Part of a small language model's weights: vocabulary 3399, local attention windows.
Each number is 128 + 32 x the weight over its row's rms, rounded and kept within 0 to 255. Layers, rows and columns count from 0. The size above them is the row's rms in percent of the matrix's.

# layer 13 MLP gate, 704x256, rms 0.0988, rows 62-96, columns 64-127
size [108 106  97 107 108  86  99 105  91 106 102 105  98 104 106 102  88 103 108  85  98 112 104 101  95  97  91 100  99 103 101 112 105  95 100]
[[ 99 136 153 146  83 137 118  72 102 175 158 132  97 165 148 126 173 147  82 128 114  87 161 117 140 163 114 103 119 141 149 171 138  96  79 183  78 110 161  91 103 122 108 150  70 124 100 104  94 149 145  90 102 149 107 127 100  99 103 115  97 132  95 123]
 [105 164 159 175  86 120 112 130 142 137 108 137 157 153 151 158 113 197  93  76 124 167  77 109 118  57 192 120 112 124 187 112 126  95 154 136 110 105  83  81 119 152 148 172 150  72 168 126 165 158 151 124 141 159 110 105 181 150 147 151 183  80 120 136]
 [ 95 162  97 167 134 143 121 135  89  89 101 158  98 121 114 135 112 147 131 176 152 151 102  34  92 166 114 128 131 123 122 144 165 132 135 164 141 148 136 139 153  90 147  92 147 118 145 167  75  91  78 150 190 127  75  74 188 123 151 102 203 125 133 161]
 [142 141  98 108 133 113  84 108 122 110  97 167 108 109  93 117 111 143 119  80 126 111 138 156 138 134 150 115 137  87 126 175 155 116 147 187 123 126 173  90 102  96  95 124 126 149  85 133 130 136 169  79 141  91 126 122 107 141 130 228 135 121 117 110]
 [152  84 118 148 151 113 122 131 158 134 147 121 182 113 188 171 119 127  77 152  72 165 143  69 171 105 125  85 139 134 168 151 102 142 132 143 122 119 134  65 111 102 157 117 127 143 115 102 152 146 147 162 192  72 160 132 207  63 136 170 121  99  58 137]
 [ 62 132  79 105 132 163 130 104 143 123 152 177 133 200 123 148 115 217  79 119 166 145 136  49 170 175 123 162 149 154 154 108 118 120 102 137  97  84 133 153 113 138 150 101  82 120  89  45 110 114  84 101 122 113 134  67 144 162 146 107 123 173 126 167]
 [114 148 114 124 153 150 106  93 124 133 180  85  74 145 111 137 114 137 122 117 145 117 140  89 161 115 114 131 156 226  87 125 127 153  53 182 145 143 163 140  98 105 166 113  46 101 145 120 169  85 133 121 162  96 126 145  79 151 111 154  99 139  92 114]
 [ 77 109 174 186  42 140 114 121 183  76 109 162 146 149 160  91  71 104 146  71  86  86 121 133 174 192 140 121  95 124 127  96 120 119 162 189  90 114 130 132 210 111  97 136 112 179 111 106 129 101 167 110 152 105 164 113 141 131 142 197 190  81 105 154]
 [194 138 158 133 154 143 100  94 107 136 119 134 109 115 149 111 104 128 130 124 114 182 122  43 109 113 126 123 139 151 137 138 112 137 144 145 118 125 178 126 131 214  99 122  44 142 122 170 146 106 109 113 163 164 163 130 153 194 127 134  84  62 176 177]
 [127  80 116 133 180 133 210 181 100 154  97 208 125 135 126 183 127  52  90  78 126 175 142 140 231 147 118 119 121  93 166 104 158 164 183 160 151  66 104 140 170 158  95 138 101 122 136 105 147 128 203  84  92 132 112 133 130 165 116 154 145 128  77 177]
 [103  98 174 106 127 128 167 191 119 171 201 139 138 189 171 150 114 114 146 111  75 117 151 116  71 139 146 156 119 160 129 129 148 180  91  84 106 151 129 111 148 115 164  98 121 177  99  93 128  35 112 142 215 119 159 134 136 152 142 102  98 144 152 119]
 [ 95 158 141 162 168 117 158  72 140  55 123 171 158 179 155 124 157 143 116 179 109  66 104 149 159 126 135  93 166  75 108 191  99 119  81 157  92 161 143 136 103 168 102 137 138 121 131 120  65  99 175 117 102 115 113 102 133 137 180 140 183 119 115 161]
 [128  43 124 102 103 140 108 117 113 156  66 114 136  97  72 143 142 170  85 166 113 109 154  98  99  58 137 121  83 130  85  57 153  97 136 113 125 128 125  79 171 113  83  99 102 154  61 129 139  93 139  89 120  83 159 134 162 100 120  92 126 175 122 116]
 [158 109 140 151 147 156 113 195 157  97 134  82  84 103 142 150  95 159 108 170 108 187 147 130 123 112 176 159 187 168  91 132 142 157  98  93 110  98 139 137  97 151 139 131  66 133 170 100 172 131  81 101 186 166 117 100 141 147 175 167 115 148 112 148]
 [110 113 127 139 121  78  47 106  89 176  89 112  87 131 157 154 111 116 144  84 145  88  86 137 194 133 140 141 147 125 125 121 118 130  94 119  79 154 123 157 151 120 112 175 122 118  95 100  88 126  95 152 167 154 173 123 122 143 124  75 114 122 107 164]
 [ 84 124 183 116 138 124 169 103 222 164 107 128 195 153 156  94  79  94 154  77 141 125 181 179 121 104 108  95 119  72 121 147  95 154 129 124 135 195  75  70 125  79 121 154 145 102 185  83  64 144 144 119 107 107 162 160 161 110 161 148 149 160 125  57]
 [ 92 126 137 106  41 143 130 164 105 171  80  84 171 132 143 117 155 109  81 132 115 134 144 137 148 132 132  95  83 110 103 131 128 105 111 133 130 105 140 186 150 119 131 159  66 167 135 109 178 125 200 150  81 156 192 127  95 166  98  80 130 108 138 129]
 [154 137 165 167  94 117 184 129 151  96 121 191 168 133 154 104 130 120  99 176 140 151 107 137 110 111 171 141 150 144 109 164 112 123 123 157 102  90 133 128  98 155 174 137  86 154  81 142 154 141 152 133 118 140  86 121 170 138 141 131 135 141  82 178]
 [ 81 107 115 136 164 140 172 121 128 130 136 113 147 169 134 162 117 170  87 165 126 145 127 115 191  86 208 159 114 150 192 126 122 114  73 198 119 145 110 148  93  67  91 167 139  97 162 129  98  65 139  93  88 110 157 148 192 114 102 131 144 136  84 180]
 [105 158 144 107  87 101 184 155 122 187  72 111 103 161 107 156  46  97 114 119 107 184  85 162 104 135 164 163  75  99 137  70 181  99 162 179  99 105 132 117 158 162 120 135 135 117 132 162 124 134 147  55 126 137 112  91 132 126 145 158 117 101 105 142]
 [ 81 117  63 119  76 106 135 159 128  71 141 172  91 119 135 132 114 101 141 151 112 122 126 120 119 166 142 113 106 124 165 174 123 117 117 175 127  93 191 102 103  91 115  71 168 141 186 107 137 147 123 150 131 109 130 190 165 146 116 117 151 168  95 163]
 [113 126  82 173 137 141 145 139 167  78 122 174 120 100 127 105 121 138 144 166 104  66 115  60 113 157  87 137 136 136 127 206  89 150 121 161 155 163  98 162 108 171  94 118 101 146 102 118 159 144 165 141 126  98  75 105 118 155 103 154 115 121 101 157]
 [189 156 114 129 157 128 169 100 128 100 133  68 154 124 160  86 143 122 113 146  85 107 138 150 169 132 187 138 143  88 129 143 155 118 172 135  83 121 157 150 116 193  96 142 172 114  91 109 162  80 146 106 180 108 110 116  87 142 127  92 127  99 136  91]
 [164 133  89 131 129 171 118 115  91 139 118 102 134  82 127 146 133 131 103 184  73 142 141 129  66 128 125 121  96 133 140 166 117 141 171 155 151 109 135 110 146 142 101 156 176 128 164 192 152 164 167 111 134 128 127 119 170 169 166 178 154  84 105 115]
 [100 145 183 102 149 120 150 131 143 130 130 103 172 136 122 143  85  89 111 127 101 187  79 127 136 120 129 185 110  96 138 149 102 181 160 132 112 106 148  66 158 128 140 142 158 113 127 145 128  95 150 142 140 137  92 120 104 156 158 132 161 107  78 137]
 [117 105 145 142 139 115  99 145 113 132 180 108  85 178 140 104 158 132 143  76 123  89  86 114 133 110 175 171  45 148  76 134  89 167 210 153 113 145 120 159 142 123 145 159 134  92 153 167  95 177 140 112 134 110 120  78 155 152 135 174  84  53 110 165]
 [ 83 129 102  78  70 135  73 139 129 106  77 159  57 173  52  68 176 146  91 144 144 150  83 147 136 108 196 139 120  97 121 116 121  72 139  96 132  92 141 165 120 101 152 120 118 141 146 134 141  83 132  75  75 123  94 159 140 170 105 105 196  77 113 176]
 [134 122 122 151 109 141 179 195  95 156  65 114 123 112 121 132 101  98 133 143 141 183 197 111 115 110  93 124 129 140 162 193  91 145 100 129 131 152  66  81 167 133  72 149 120 179 189 137 126 107 127 146 110 100 130  98 160 158 132  85 109 124  69 108]
 [139 119 131 137 150 123 159  91 145 140  93 150 126 151 180 110 113 103 125  90 104 117 131 151 163 115 116 113 102  98  91 131  84  53 131 153 119 148  61 131 175  85  77 190 147 152 136 146 175 129 193 150 128 150 150  92 169 140 177 124 143 211  70 173]
 [139 108 116 118 181 101 122 112 112 170 121  73  73 129 126 109 111 128 154  94  57 150 181 114 117 125 138 121  84 181 121 138 135 105 177 138 150  69 148 128 130 136 140 162 129 144 128  81 149 130 169 111 199 161 109 111 129 158 126 127 111 132  99 129]
 [173 123  99 149 111  83 168  98 158 106 172 153 135 104 141 134 118 141  83  63 168 103 151 119  64 160 135  99 125 144 179 142 142 167 103 122 147 140 121 104 115 150  67  79 101 118 110 108 124 144 172 143 123 126 131 150  98 157  93  99 103 131 156 151]
 [127 150 120 134 106  56  91 158 148  74  94 138 188 147 116 116 116 123 105 111  97 165 149 127 180  95 159  96 134 131 145 111  94 170 161 133 114 126 124 112 171 133  77 171 125 148 145 138 102 103 177 124  96 164 111  64 150 106 126 135 126 149 103 189]
 [160  89 152 177 111 137 102 153 117 161 128 114 172 123 215 160 161 167 144 145 127  58  69 135 138 145 136 112 134 129 154 150  59 163  89 140 111 108 207 150 184  71 140 136 120 113  92  62  98 112  72 122 108 118 167 112 173  77 209 148 153 128 139 117]
 [ 90 160 158 142 129 126  96 137 112  81 152  96 112 159 154 144 100 163 152 122 114 129 151 121 150 167 125 118 103 143 135 143  56 146 142 173 100 189 109  87  94 139 107  81 158 181 159 117  77  86 141 195 163 126 113 101 160 154 139  99  66 103 188 127]
 [ 74 113 129 188 124  97 130 184 142 158 116  78  88  98 170 110 163  60 146 128 133 132  68 134 115 141 123 130 159 104 114 166 164 176  98 116 144  90 143 150  67  96 101 163 161  84 130  64 153 151 129 110 128 123 143 142 100 116 122  68 159 115 161 130]]
# layer 13 MLP up, 704x256, rms 0.0978, rows 62-96, columns 64-127
size [103 107  99 105 108  89 100 108  92 105 103 103 100 103 104 102  90 101 105  88  99 107 103 101  97 100  92 103 101  99  99 111 104  97  98]
[[103 163 124 122 173 118 164 101 140 109 132 131 125 162 146 105 191 116 159 119 134 172 139 111 166 138  78  72 163 104 131  43  95 118 169  58 128 116 211 144 142 142 144 157 137 162 118  97 191 158 116 147  98  90 104 135 143 130 152 186 156 134 124 102]
 [ 87 100 131  98  41 211 137 137  96 157  93 149 149 157 151 117 154 137 129 107 156 118  78 137 151 114  98  74 128  90 134 140 139 145  96 163 108 183 156 114 154 198 165 185 128 194 166 120 120 104 135 169 112  81 112 160 164 110  59 123 173 161 105 111]
 [144 175 138 156 117  89 104 159 137 174  94 185 103  79 102 117 105 104 103 140 124 123 133  73 114  96 154 105 141 150 151 164  89  85  64  42 142 130 188 106 135  95 101 162 107 153 131 120 139 172  93 127 119 165 110 148 158 185 179  97 143  59 151  95]
 [ 80 134 120 160  97 126 152  74 143  69 102 125 132 126 123 128 160  93 141  95 152 171 136 126 148 143  90 128 126  80 111 143 144 102 123 180 106 119 185 156 144  88  90  71 150 161 105 169 161 125 130 146 103  90 116 165 143 120 128 170 175 144 147 141]
 [123  93 111 174 170  57  96 114 151  85 177 135 142 124 189 146 104  84  91 158 132 169 136  86 172 155 148 116 104 142 157  97 114 132 133 153  93  98 194 126 149 121 207 108 103 161 130 171 138 146 100 123 135 126 139 201 133 106 186 129 126  82 148 125]
 [108 170  66 137 155 146 160 118 180 172 120 179 138 170 140 144  61 182 113 194 135 150 102 113 117 161 140 110  73 122 163  77 160  91  87 137 136 177 125 124 147 140  94 108  66 141 146 104 102 127 165 144 123 104 147 137 139 148 160 115 110 118 105 159]
 [122 161  83 125 137  99 128 134 118 126 165 110 124 145 145 160 147 131 102 135 163  99 117  71 134 135  79  96 102 186 149 162  90  84  22 132 166 131 126 174  98 112 108 111  61 132 143 145 135 137  86 129  89 129 121 124 101 149 142  90 138 148 150 188]
 [181 120  90  55 178 119 163 142 109 160 184  77  99 131  80 139 157 115 127 156 148 156 136 130  71 108 134 128 115  99 134 155 164 133  81  72 150 182 156 122  86 164 131 120 150  56 128 130  99 153  92 135 162 139 107 126 108 121 139  82  81 174 176  94]
 [134  96 140 159 116 110 127 127  96  91 127 128 140  79 158 176 162 117 156  75 172  95 193 113 140  76 209 105 130 123 132 108 152 150 152 172  56 126 112 124 156 194  85 121  76 140 158 125 122 118 131 120  90  90 169  75 115 178 108 154 116 106 159 155]
 [ 93 138 153 101 101 100 109  97  95  88 122 117 204 138 143 114 159 187 133 117 162  98  71 157  94  82 136 105 110 171 116 136 108 131 126 114 138 175 147 144  81 104  82 139 142 119 114 101 123 118 118 167 159 110 172  46 155 137 131  70 154 130 157  94]
 [107 161  88 137 163  77  94  85  98  99  85 108 157  82  99  91  97 132 119 163 145 143 102 155 196 170 130  87 141 108 122 113 129  80 175 154 199  92 122 170 129 120 103 175 113  74 162 152 156 124 134 111  83 150 167 127 124 133  79 142 141 129  87 133]
 [150 111 140  86  72 162 124 111 183  83 151 169 148 149 175 118  44 122  93 112  98 107  64 197  89 125 161 166 134 152  51 141  73 114 148 172 155 102  75 131 138 118 148  61 142 198  81 190 144 131  99 116  90 115 119 110 122 117 119  98 105 177 167 124]
 [163 137 130 151 128 154 187 132 123 101 126 128 198 184 132 157 122 156 120 127 101 100 112 170 139 122  83 125  59  97 127  65 190 118 175 131  95  72  65  85 149 156  89 162  98 161 173 167 151  91 149 122 120  71 133  86 108  88  92 132  88 153 152  91]
 [127 158 166  86 111 154 117  78 132 127 121  81 150 154 107 100 163  81 141 131 106 109 112 176  97 154 120 120 154 174  86 168 129 106 139 134 121 135  61 127  88 139 136 115 105 131 126 211 110  87 134 208  76 183  86 136  85 101  92 144  90 131 156 191]
 [ 85  70  93  96 127 138 100 165  91 189 137 107 163 132 114  68 135  99 163 152 119 154 125 109  99 103 156 141  87 171 133 133 139 102 135  87 156  82 125 116 119 120 129 158 116 151 128 138 155 160  90  89 147 119 188 121 134 109 113  83 100 100 125 163]
 [167 113  98  92  90 134 118 140 115 144 150 139  86 165 123 126 149 129 141 113 177 157 134 100 116 186  92 127 133 105 124 165 143 148 131 136 141 247 105  92 104 198 122 170  42 102 135  98 127  95  73 125 178 172 168 116 137 144 111 179 169 158  93 137]
 [127 113  99 123  61 107 141 136  82 160 106 126 131 166 136 123 118 141  83 159 215 133 170  78 125 130 145  88  80 140 154 128 130 129 120 136 142  90 111 126  97 111 189 188  55 143 131 129 153 107 138 163 110 184 154 164 108 125 118 146 135 105 141 139]
 [119  86 146 169 183 125 168 122 153 122 101 156 153  81 103 142 106 123 109 131 136 140 140  78 158 137 159 147 174  56  78 170 170 125 170 145 115 109  93  99  95 192 146 113  85 147 165 115  98 152  92 178  98 166 132 118 158 137 146 112 146 148 134 145]
 [ 89 109 159 198 151 148 171 111 147 121 165 110 134  82 114 111 126 105 123 160 158 123  97  65 168  74 186 180 143 105 161  90  91 142  90 196 152 160 155 131 129  82 102 157 124 100  92 123  90  60 122 142  63 122 136 129 189  85 154 117 158 119 104 131]
 [120  89 111 138 158 125 115  81 150  80 163 149  92 101 132 107 175 174 133 127 120  86 197 100 168 103 100 147 194 106 103 191 103 118  78  91 134 124 139  75 117 133 138 148 125 155 107  85 166 120 140 155 143  98 113 146 128  83 118  88 111 148 108 130]
 [103 130  65 149 127 102 137 160 151  77 131 146  91 129 133 151 132  96 150 170 123  98 107 115 117 159 153 118 139 121 129 142 109 118 106 133  81 166 178 132 105  89  96  74 162 102 202 142 143 178 126 174 130  95 111 223 133 126 132  82 159 178 113 142]
 [139 180 137 119  96 120 160 141 180  90 114 105 118 146 117 140  99 155 142 141 134 108 110 105  74 152 103 166 152 118 208 127 173  69 117 159 168 155 162 172 151 134 112 153 111 162  61 122 122 148 177 148 172 171 127 133 107  94 122  93 102 148 145 129]
 [175  94 156 190 131 132 113 116 188  76 139 102  76 127 118  96 119 159 131 134 105  38  54 128 127 135 192 161 166 114  80 134 146 142 132  95  76 134 168  91 123 152  83 112 146  70 121 119 181 164 141 168 172 112  88 142 152  92 118 117 175  94 120 116]
 [141 122 152 137  64 158 128 103 147  95 140 137  76 145 110 138 132 144 114 118 165 122  72 151 111 152 137 104 112 173 157 110 103 120 102  77 148 160 133 109 134 148  65 102 130 191 147 154 193  84 114 138 162  92  90 103 151 141 112  25 186 127  66 153]
 [214 154  84 156 165 188 155 112 109 101  94 191  42  89 138 129 193 150 126  87 122 127 188  98 130 102 178  77 113  87 155 154 137 111  93 106 157 108 115 180  91 138 135 122  99 141 100 120 160 169 118 134  92 130 161 132 131 132 106 117  46 151 193 133]
 [197 119 169 100  70 166 137 119 110 174 130 149 114 125 119 140 106 136 101 227 181 184 106 118  76 181 152 132 139 153 138 164 120  96 159 134 177 132 179 182 142 150  83 115 187 109 183  96 137 140  77 105 176 113 108 121 108 180 127 118 133 153 161 107]
 [ 64 133  70  95  76 141  90 173 136 132  76 171  69 161  73  91 181 151 103 115 128 134  98 115 109 103 193 141 147  76 118 120 145  81 122 120 144 103 126 163 127 135 133 142 170 119 140 137 140  56 138  92 103  78 103 127 129 173 105  87 168  63 119 154]
 [104 212 139 101  90 112 144  95 124 140 115  86  80 146 140 119 129 114  89  95 148 146 153 116 113  92 124 157 110 145  98 193  99 104 105 131 110 130 126  80  70 134 105  76 112 139 112 107 150 144 164 163 111 122 146 142 101 110 114 108  95 158 136 167]
 [101 167 114 160 107  90 152 186 129 105 108 139 157  72 123 177 136 173 135 135 155 128 156 134 138 112 144 181 146 143 156 141 148 167 165 114 120 109 146 146  87 169 197  86 132  85 175 104  67  82 113 123 140 114 100 111 109 133 100 122  84  65 162  96]
 [134  89 101 172 134 146 143 180 156 108 124 118 112 128  93 169 123 122 113 122 146 128 126 117  50 162 122 113 213 157 173 184 113 148  82 202 146 164 137  57 142 139 201 144 117 163 194 155 122 130  98 160 102 115 175 110  96  55  90 149 129 129 106 151]
 [ 94 107 119  67 152 201 119 149 116 139  60 184 110  98 144 144 152 146 190 101 162 179  87 152 189 114 110 127 131  94 103 190  94  79 131  55 148  71 146 171 115  85 124 150 107 191  92 153 101 145 145 155 109 109  90 127 179  96 149 130 125 114 111 103]
 [143 151  94 140  60 135 113 125 114  99 124 147 102  85 193 160 148 175 105 150 134 187 158 139 106 108 184 147 151 125 125  86 128 149 108 170 106 130 160 145 131  92 127 133 117 109 113  84  94 186 157 128 164  71 119 150  91  73 134 134 173 157 138 155]
 [121 104 158 145  94 106 174 123 109  90 129 154 160 107 123 148 137 143 151 109 162 132 103  89 137 148 122 120 127 127 142 106 103 133 104 107  37 120 162  71 137  92 147 100 106 165 112  84  93 179 102 132 150 158 158 132 134 116 182 105 184  86 134 159]
 [145 138 107 159  93 109 121 110 139 108  72 187 201 121  63 114  91 148 107 120 137 166 106 166  78  68  88 121 104 124 122 137 125 120 113 113 121 128 149 189 182 124 142 160 110 100 153 144  92 200 117 158  68  69 133 135 154 109  94 162 177 118  88 181]
 [132 110 134 144  89 123 102 112 104 105 167 137 116 158 153 152 164  99  89 122  96 167  74 136 131  79 131  90  83 139 125 137  81 151 115 159 136 100 158 106 130 158 154 131 136 121 108 216 152  98 152 132 163 116 185 156 151  67 102 121 141 153 161 142]]
# layer 13 MLP down (transposed), 704x256, rms 0.093, rows 62-96, columns 64-127
size [105 103 100 106 106  92  97 103  92 105 104 104  98 102 103 101  94 100 105  97  95 106 104 101 102  97  94 106  99 101 104 107 104  98  97]
[[176 157 155 141 110 169  86 137 140 122 125 147  59 170 136  98 122 137 115 143 150 151 129 163 152 194 116 105 123 100 117  83  92 102 178 171 150  61  56  67 129 149 148 145 146 154 215 113 124 149 142 144  99  89 131  73 167 113 139 113 130 142 156 103]
 [150 159 172 107  51 134 104 179  75 118 107 100 166 141 121  98 163 209  75  95 107 110 140 156 132 162 152  96 109 110 149  86 140 120  44 167  60 106  90 114 100 136 161 115 156 136 175 149 135 172 126 167 122 124 187 135  90  90 142 134 129 117  97  91]
 [107 110 110 131 128  62 105  66 126 102  79 136 152 145 187  94 163 128  31 136 152 175  88 128 134 160 122 102 195 108 109  86 115 191  68 144 101 167 133 154 117 128 165  95 173 112 138  95 143  79 135 114 162 113 137 121 156 180 123 156 120 127 124 111]
 [132 157 105 176 138 187 159 144 119 127 117  86 108  65 208 133 156 152 143 132 186 115 143 133  89 124 124  83 120 156 129 150 195 167 102 108 124  93 153 197 153 185 161 196 146 150 110 162 173 133 180  87 168 134 122  82 155 108 111  86 160  71 161  89]
 [ 84 122 154 154 184 110 125 139 128 133 146 155 139 150 182 153 147  76 105 115 168 144  89 107  67 123  92  87 106  86 154 125 178  95 157 111 137  76 126 102 114 166 148 137 116 146 128 160 152 110 121 148  73 145 182 101 151 177 162 186 128 191  80 147]
 [118 154 111 127 130 154  25  96 144 115 146 130 128 133  82 165 100 148 251 109 147 165  98 104 177 104 136 134 129 178 116 112 133 124 159 140 144 130 130 126 112 172 167 110 132  96 128 149 130 155 162 181 144  68 181  91 147 154 139  95 133 133 143 159]
 [127 114 137 147 136 130 151 105 112  99 160 124 142 167 172 140 150 101 113 152 116  76 167 128 122  46 112  43 121 131 126  89 125 140 153 135 110 180 121 102 183 102 133 122  87 157 121 146  74 113 138 115 120 123 126 184 119 159 119 124  85 138 131 108]
 [174 157 100 127 150 128 148 117  89 143 131 201 136  92 131 136 135 107 122 121  57 177 134 146  73 157 148 119 118 104  75 120 159 156 139 199 116 161 154  51 161 166 134 132  67 143 120 164 162 166  64 102 122 121 115 152 129 122 154  74 130 150 145 126]
 [ 79 167 113 132 146 120 128  93 138 115 125 161 154 113 146  78 128 162 106  96 131 112 131 127 161 178  85  96 131 147 186 124 140 167 138  67 109 118 151 102 125 153 102 151  67 133  46 131 134 136 120 103  79 128 121 173 138 128 131 135 112 158 133 173]
 [ 74 146 146 111 202 153 134 147 142 162 144 111 117 148  90 133 107 131 132 162  99 167  78  75 143 123 122 107 145 102 167 150 114  90 108 106 178 135 103 148 179 137  89 128 102 128 133 127 148 139 140  92 194 118 157 139 118 123 150 156 123 169 122  74]
 [ 89 121 107 129 148  93 132 146 146  77 132 124 159 112 156 136 129 116  90 169 160 118 128 133 131 136 157 103 120 168 134 110 114  65 168  87  89 117 161 121 185  94  67 151  37  82 125 156 115 139 145 171  89 118 145 120  82 121  87  82 117 128 125 102]
 [101 151 175 122  98 119 122  92  87 147 122 103  51 137 111 141 117 126 107 140 150 159  46 121  47 148 162  99 104 159 120 103 130 135  96  90 137 153 103  94 190  96  93  99 100 169 137 209 136 158 146 140 113 113  78 132  97 166  90 106  75 148 116 101]
 [126 130 128  91 110 148 116 111  80  78 128 150 167 167 187 146 108 147 201  91  73 113 114 123 152 176 150 110 125  71 142 130 111 138 213 139 100 124 112  52 162  76 124 110 126  85 178 137 121 132 104 187 121 145 124 115  51  79  69 138  92 113 186  38]
 [106 156 120  83  98 132  92 112  80 170  82 124 122 149 156 131 105 136 154  72 144 110 140 112 121 122 128 135 125 146 115 113 111 159 124 107 200 137 157  72 161 135 156 107  95 145 131 189 188  70 121 174 115  98 124 140  95  67 155  68 112  83  56 134]
 [106 150 205 105 125 144  94 115 139 132 131 163 103 145  95 131 114 105 164 146 158 118 119 110 103 136 114 101  55  95 105 124 157 127  98 169 175  98  89 159 147 163 174 143 108 168 140 117 111 167 142 127 119 129 130 172 129 159 125 126 115 152 173 136]
 [185  97 145 137 165 188 119 132 154 122 122  96 147 109 100  45 154 171 150 136 155 107 105 109 114 151  99  61 154 137 131 122 114 152 126  92 143 157 110 128 109 111 209 160 195 121 183 104 111 155  83  89 123 111 157 149 147  89 119  89 135 152 105  80]
 [163 161 142 140 175  54 132 156 105 142  88  90  81 142 136 174  95 166  74 103  81 110 144 125 103  89 116 123 112 118 132 108 120 160 139 146  78 184 179  71 181 160  89 117 106  75 147 101 107 174 136 157 116 122 109 154 132 185 134 183 109  96 145 119]
 [156  83 154  75 203 102 138 151  79 100  87 106 171 201  80 122 154 154  76 128 101 142  77  87 119 140  77 134  98 106 121 107  84 130 123 149 136  61 126 180  70 152 111  99 125 117 170 102  72 108 161 156 108  78 113 122 100 170 116  28 146 149 114 100]
 [125 182 109 151 175 160 176 142 146  70 122 136 122 129 114  90 142 118 110  78 120 124 157 143 105 147 149 157 165 100 116 155 130 167 103 151 119 143 176 116 139 162 132 135 122 147 181  98  93 136 167 173  73 111 171 157 162  85 171 179 136 154 124 143]
 [111 100 165  89 133 144 100 116 102  67 107 182 125 123 123  15  89 137 142  86 131 132 152 138 212 136 139 112 176 122 122 109 117  79  83 115 153  74 164 123 142 148 101 126 115 120 179 150 150 159 150  61 126 141 145 189 146  93 173 135 134 119 133 117]
 [144 141 126  82 143 140 121 151 136  88  97 167 153 141 118 222 138 181  77 169  90  93 167  84 132 147 132  87 134 180  91 113 144  81 133 117 142 109 117  80  88 102 123 123 157 124 174  87 174 104 115 177  51 140 139 142 171 123 115 100 101 141 118 158]
 [143 194 100 182 121 115 198 122 161 142 124 132  94 121 119  83  90 100 114 167  82 146 167  92 183  59 160 124 137  95  95 167 123 173 116  89 139  85 120 179  52 131  62 149 115 135 135 103 105  69 134 131 110 126 163 130 100 141  78 127 123 179 196 142]
 [172 110 144 127 138 138  91  93 125 162 182 155 141 172 201 134 216  88  21 124 101 107 191 114 198 102 103 134 145  91 110  86 128 143 134 106  78  87 156 170 120 115 139 127 103 183 165 155 143 109 125 138  94 145 169  70 101 167 154 138 105 140  94 103]
 [114 138 148  95 129 195  87 145 163 145  90 148  81 150  84  84 158 135  85 145  99 110 153 114  82 145 131 106 106 151 105 197  96 132 126 133 173 116  99 105 107 106 103 109 124 102  92 142 132 146  84 138 153  89 140 101 166 159 112  90 134 115 108 151]
 [132 152 150 120 149 120 132 123  86  48 158 121  86 139  71 108 190 104 117  80 112 137  85 161 101 165 171  93 122 149 156 126 114 160 143  75 148 127 201  51 133 143 141 117  78 200 146 107 140  93 181 128 164  90 148 168 143 164 109 221 150 149 186 147]
 [ 88 136 102 179 153  82 137 160 150 135 202 191 123 160 171 143 144 125 103 152 180  98  46  40  95 105 138 122  80 100 105 164  88 145 138 116 128  85 121 135 117 129 113  74 136 159 126 171 100 124  94  77 151 168 114 126 132 143 126 131 166 176  70 153]
 [165 129 121 115 155 158 117 191 149 129 105 126 108 107 151 119 129 146 150  97 157 179 139 132 124  81 125 158  98 108 114  69 142 151 166 134 161 150  93 160 138 104 146  68 143 146 118  47  62 118 102 147 136 176  98 111  74 111  55 115 191 167 161  97]
 [205 161 213 117 181 143 161  77 100 122 158 154  91 130  85 140 147  82 143 100 143 144 201 115 125  81 157 118 179 159 133 117 111 157  75 131 132 100 141 141 152 106  71 188 107 108  72 140  95 148 149  52 118 153  60 153 168 167 170 156 167 127 141 135]
 [130 171  85 109 121 125 168 130 154 150 114 116 108 106 119 129 114 162 175 118 114 145 148 159 124  80 104 129 231 162 126 180 142 130 136 121 148 137 109  81 112 137 110 139  43 133  92 105 137 124 115  94 139 159  90 131 116 150 163 165 141  98  56  76]
 [ 89  96 134 119 153 119  87 138  97 146 163  83 153 109 118 138 107 157 158 108  69 132 102 107 104 101 157  98 164  94 134 102 138 100 147 110 124 207 102  74 134 172  81 164 120 167 184 139 108 106 153 127 138 139 170 154  93 172 159 135 134 106 127 123]
 [117  98 123 119 141 100 115 143 143 106 119 101 174 158  81 142 124 155 215 112 131 170  77 133 165  91 146 138 155 105 180  93 158 122 167 165 150 226 103 196 102 113 112 130  83 155 149  94 127 105  95 157 162 124 116 210 115 141 147 112 114 138  82  93]
 [110  72 140 192 132 154 129  87 179  87 185 131 152  60 120 146 115 194 153 132  88  87 162 177 117 100  54  91  97 147 102 182 163 127 164 113 122 153 104 161 125 162 159 119 149 101 164 108 154 162  69 116 103 133 164 170 117 159 168 186  91 177 144  73]
 [134  99 122 177 117  53  98 156 183  81 155 114  91 138 165 153 163  94 140  90 133 156 144 101  95 170 165 168 133 104 152 122 143  95 119 128  89  83 140  87 103 119  85 145 103 102 115 139 127 148 188 159 129  92 127 148 107 154 179 130 161 111  95 152]
 [162 122 114 102 103  98 167 149 109 137 155  87 103  83 188 154 139 108 115 108 137  95 122  75  57 144 119 149 129 130  81 158 162 149 126 138 106 154  84  76 183 115  96 130  81 155 130 128 140 160 132 129 147 117 116 133 132 114  90 167 159 177  91 191]
 [155  97 206 133 124 139 153 100 123 130 131  96 184  80  92 159 146 106 114 137 175 149 178 116 189 171 150 175 161  88  84  88  84  87  87 187  97 116 149  81 144 148 119 104  89 175 109 138 132 142 145 153 112 170 156 134 164 145 107  83 126  90 109  85]]